config.yaml
num_hidden_layers: 12
hidden_size: 160
num_attention_heads: 5
num_key_value_heads: 5
head_dim: 32
intermediate_size: 640
vocab_size: 4098
hidden_act: "gelu"
norm: "layernorm"
norm_place: "pre"
norm_eps: 1e-05
positions: "alibi"
qk_norm: false
attn_scale: 0.177
bias: "all"
tie_word_embeddings: true
parallel_block: false
init: "normal"
init_std_qkv: 0.0395
init_std_o: 0.00805
init_std_up: 0.0395
init_std_down: 0.00805
optimizer: "soap_variant"
learning_rate: 0.00623
lr_mult_o: 0.871
beta1: 0.95
beta2: 0.95
lr_head: 0.007
max_grad_norm: 1.0
warmup_steps: 200
schedule: "wsd"
decay_fraction: 0.584
decay_shape: "linear"
final_lr_fraction: 0.0
batch_tokens: 32768
max_seq_len: 512
doc_mask: true
train_tokens: 155300000
max_steps: 4740
dataset: "wikipedia_en"
Each number is 200 + 30 x the weight over its row's rms, rounded and kept within 0 to 999. Layers, rows and columns count from 0. The size before them is the row's rms in percent of the matrix's.

# layer 2 MLP up, 640x160, rms 0.136, rows 611-619, columns 0-79
103,203,168,222,216,178,101,161,151,193,217,250,242,155,221,187,167,209,172,172,177,177,187,195,174,211,161,187,164,201,191,206,172,176,212,185,169,195,227,188,219,199,192,184,206,195,230,133,196,169,155,200,133,159,209,240,212,168,209,238,150,125,204,162,167,223,218,173,195,206,171,209,242,151,240,160,130,232,147,213,205
096,222,221,209,164,191,215,183,236,230,181,209,211,210,217,156,177,133,170,234,179,162,146,194,189,246,166,241,173,183,192,191,172,161,158,196,223,161,227,166,183,186,172,187,172,230,178,188,160,249,204,224,209,145,218,210,183,158,153,221,154,169,146,242,201,218,224,215,179,261,188,190,214,182,153,185,185,252,229,176,213
099,222,218,234,191,222,196,195,154,239,203,196,188,187,172,175,203,194,194,205,224,265,206,193,227,176,213,214,239,221,175,121,224,174,186,246,193,217,204,201,144,211,179,248,190,181,202,161,214,178,193,187,156,195,192,276,212,243,178,180,171,205,224,187,151,160,196,195,162,160,191,162,208,183,222,214,203,243,176,172,228
103,262,212,157,224,141,223,169,215,152,216,232,138,219,225,234,226,168,178,201,231,223,236,215,205,192,188,276,179,219,229,193,166,210,184,219,214,225,163,153,168,207,253,224,180,146,155,185,195,224,233,193,228,209,203,186,154,218,246,106,205,189,236,242,256,218,211,211,205,196,195,224,196,186,244,191,215,161,200,201,219
095,211,191,226,244,195,188,238,237,191,175,219,185,206,249,192,145,251,209,175,217,239,166,238,169,230,137,205,184,162,217,208,203,262,223,233,215,211,203,247,215,190,172,226,144,241,237,208,182,185,163,166,146,167,252,200,178,187,222,201,175,184,178,227,228,196,172,180,135,198,202,217,222,187,225,166,188,226,175,171,214
101,210,163,155,246,203,182,231,193,159,199,224,228,151,208,163,166,201,188,253,195,171,167,141,256,223,197,178,178,213,192,207,177,211,241,224,213,205,156,216,191,219,195,176,154,196,156,208,245,175,168,208,209,237,151,159,228,230,172,156,176,199,199,223,192,266,248,169,175,165,214,181,196,185,203,159,219,154,217,270,180
100,239,200,203,198,244,198,160,192,245,212,214,217,196,239,164,154,215,211,216,183,184,188,216,227,159,223,197,203,207,234,176,217,155,207,178,195,167,177,153,210,185,211,289,145,174,170,192,144,273,209,222,200,157,189,200,188,163,231,212,179,220,151,225,195,164,187,172,210,224,177,175,155,183,187,278,221,211,210,202,199
101,164,238,250,235,163,217,210,246,222,206,253,214,222,220,221,209,218,195,195,197,212,189,138,204,185,174,187,217,235,220,180,169,161,207,243,201,175,228,232,203,185,184,213,181,198,261,209,221,157,158,184,185,253,179,180,192,208,209,147,186,171,163,258,188,221,173,230,193,156,200,212,205,165,204,200,202,204,235,171,222
088,190,204,165,222,167,242,261,178,181,194,172,191,226,174,238,182,193,164,209,178,177,170,240,203,126,182,199,260,217,252,200,244,211,201,204,180,182,237,229,219,201,145,192,222,144,238,135,170,184,149,176,175,180,255,185,158,160,252,203,194,262,228,202,204,183,195,168,182,222,205,221,222,200,246,207,232,220,215,176,213
# layer 2 MLP down (transposed), 640x160, rms 0.131, rows 611-618, columns 0-79
100,205,229,210,206,183,183,222,166,181,207,229,217,198,204,192,248,212,176,218,226,238,183,223,225,157,236,219,161,200,222,229,129,190,239,181,218,148,258,166,153,213,197,239,227,197,155,223,220,139,207,224,140,151,239,226,229,183,151,208,209,171,229,157,179,181,179,217,196,283,177,187,171,214,218,150,196,156,219,221,179
111,207,175,192,233,181,175,172,282,185,183,188,203,166,153,208,157,148,205,219,167,223,235,194,199,225,201,174,190,218,211,202,207,164,220,182,213,204,192,205,180,199,208,187,220,176,245,181,171,200,203,276,254,223,209,212,221,174,222,230,148,228,234,236,220,174,239,214,202,193,190,203,131,219,200,204,213,237,182,237,198
105,204,182,230,228,183,268,199,202,164,201,192,174,175,156,195,201,121,189,215,153,242,169,207,233,206,195,166,236,211,186,190,167,222,239,156,176,206,195,200,236,232,210,221,147,182,197,206,252,227,269,253,202,235,176,199,164,181,172,258,199,206,214,205,216,194,179,202,189,218,232,194,184,133,209,176,195,170,219,201,216
094,195,218,212,208,177,234,218,220,182,222,219,208,186,127,217,152,217,242,192,243,174,209,211,223,168,232,144,186,191,157,153,205,186,157,208,252,179,210,198,211,167,186,185,213,186,233,189,187,186,155,225,204,227,268,181,180,212,196,222,211,179,216,184,196,166,198,183,223,218,247,223,156,244,127,210,216,192,208,199,189
094,212,247,175,182,209,182,162,192,283,212,200,172,232,220,196,227,200,223,207,200,240,205,184,199,197,221,198,228,187,242,206,175,183,265,188,179,191,173,259,224,262,231,190,205,201,152,202,229,250,187,237,160,199,181,233,116,203,203,214,231,209,226,215,226,206,181,175,241,247,170,184,139,181,165,172,185,198,202,168,171
093,198,228,224,189,195,206,154,219,252,234,210,210,248,198,207,225,176,225,203,179,209,226,291,178,186,174,217,201,180,182,184,255,238,228,255,215,227,179,157,174,166,184,180,222,212,193,204,162,196,217,183,179,176,225,271,243,217,220,228,165,165,252,243,193,144,155,218,167,212,251,192,245,230,195,216,167,167,239,181,222
101,212,226,160,198,219,174,198,167,187,229,236,178,173,209,193,248,175,161,193,240,227,194,194,180,197,206,236,191,184,145,233,217,206,235,177,177,212,173,247,237,174,206,267,141,194,200,188,198,235,165,270,199,249,181,166,126,179,212,218,231,138,170,170,200,237,254,200,188,148,145,249,235,196,184,187,215,235,170,181,201
101,261,177,273,177,233,251,226,216,169,159,185,198,227,197,191,230,245,287,177,218,221,170,174,182,211,244,235,160,140,213,183,220,221,219,204,214,167,203,203,229,197,166,220,201,231,128,213,203,213,206,233,178,190,180,172,218,192,151,194,166,201,150,185,171,206,192,176,235,173,178,211,210,212,218,172,242,171,145,228,187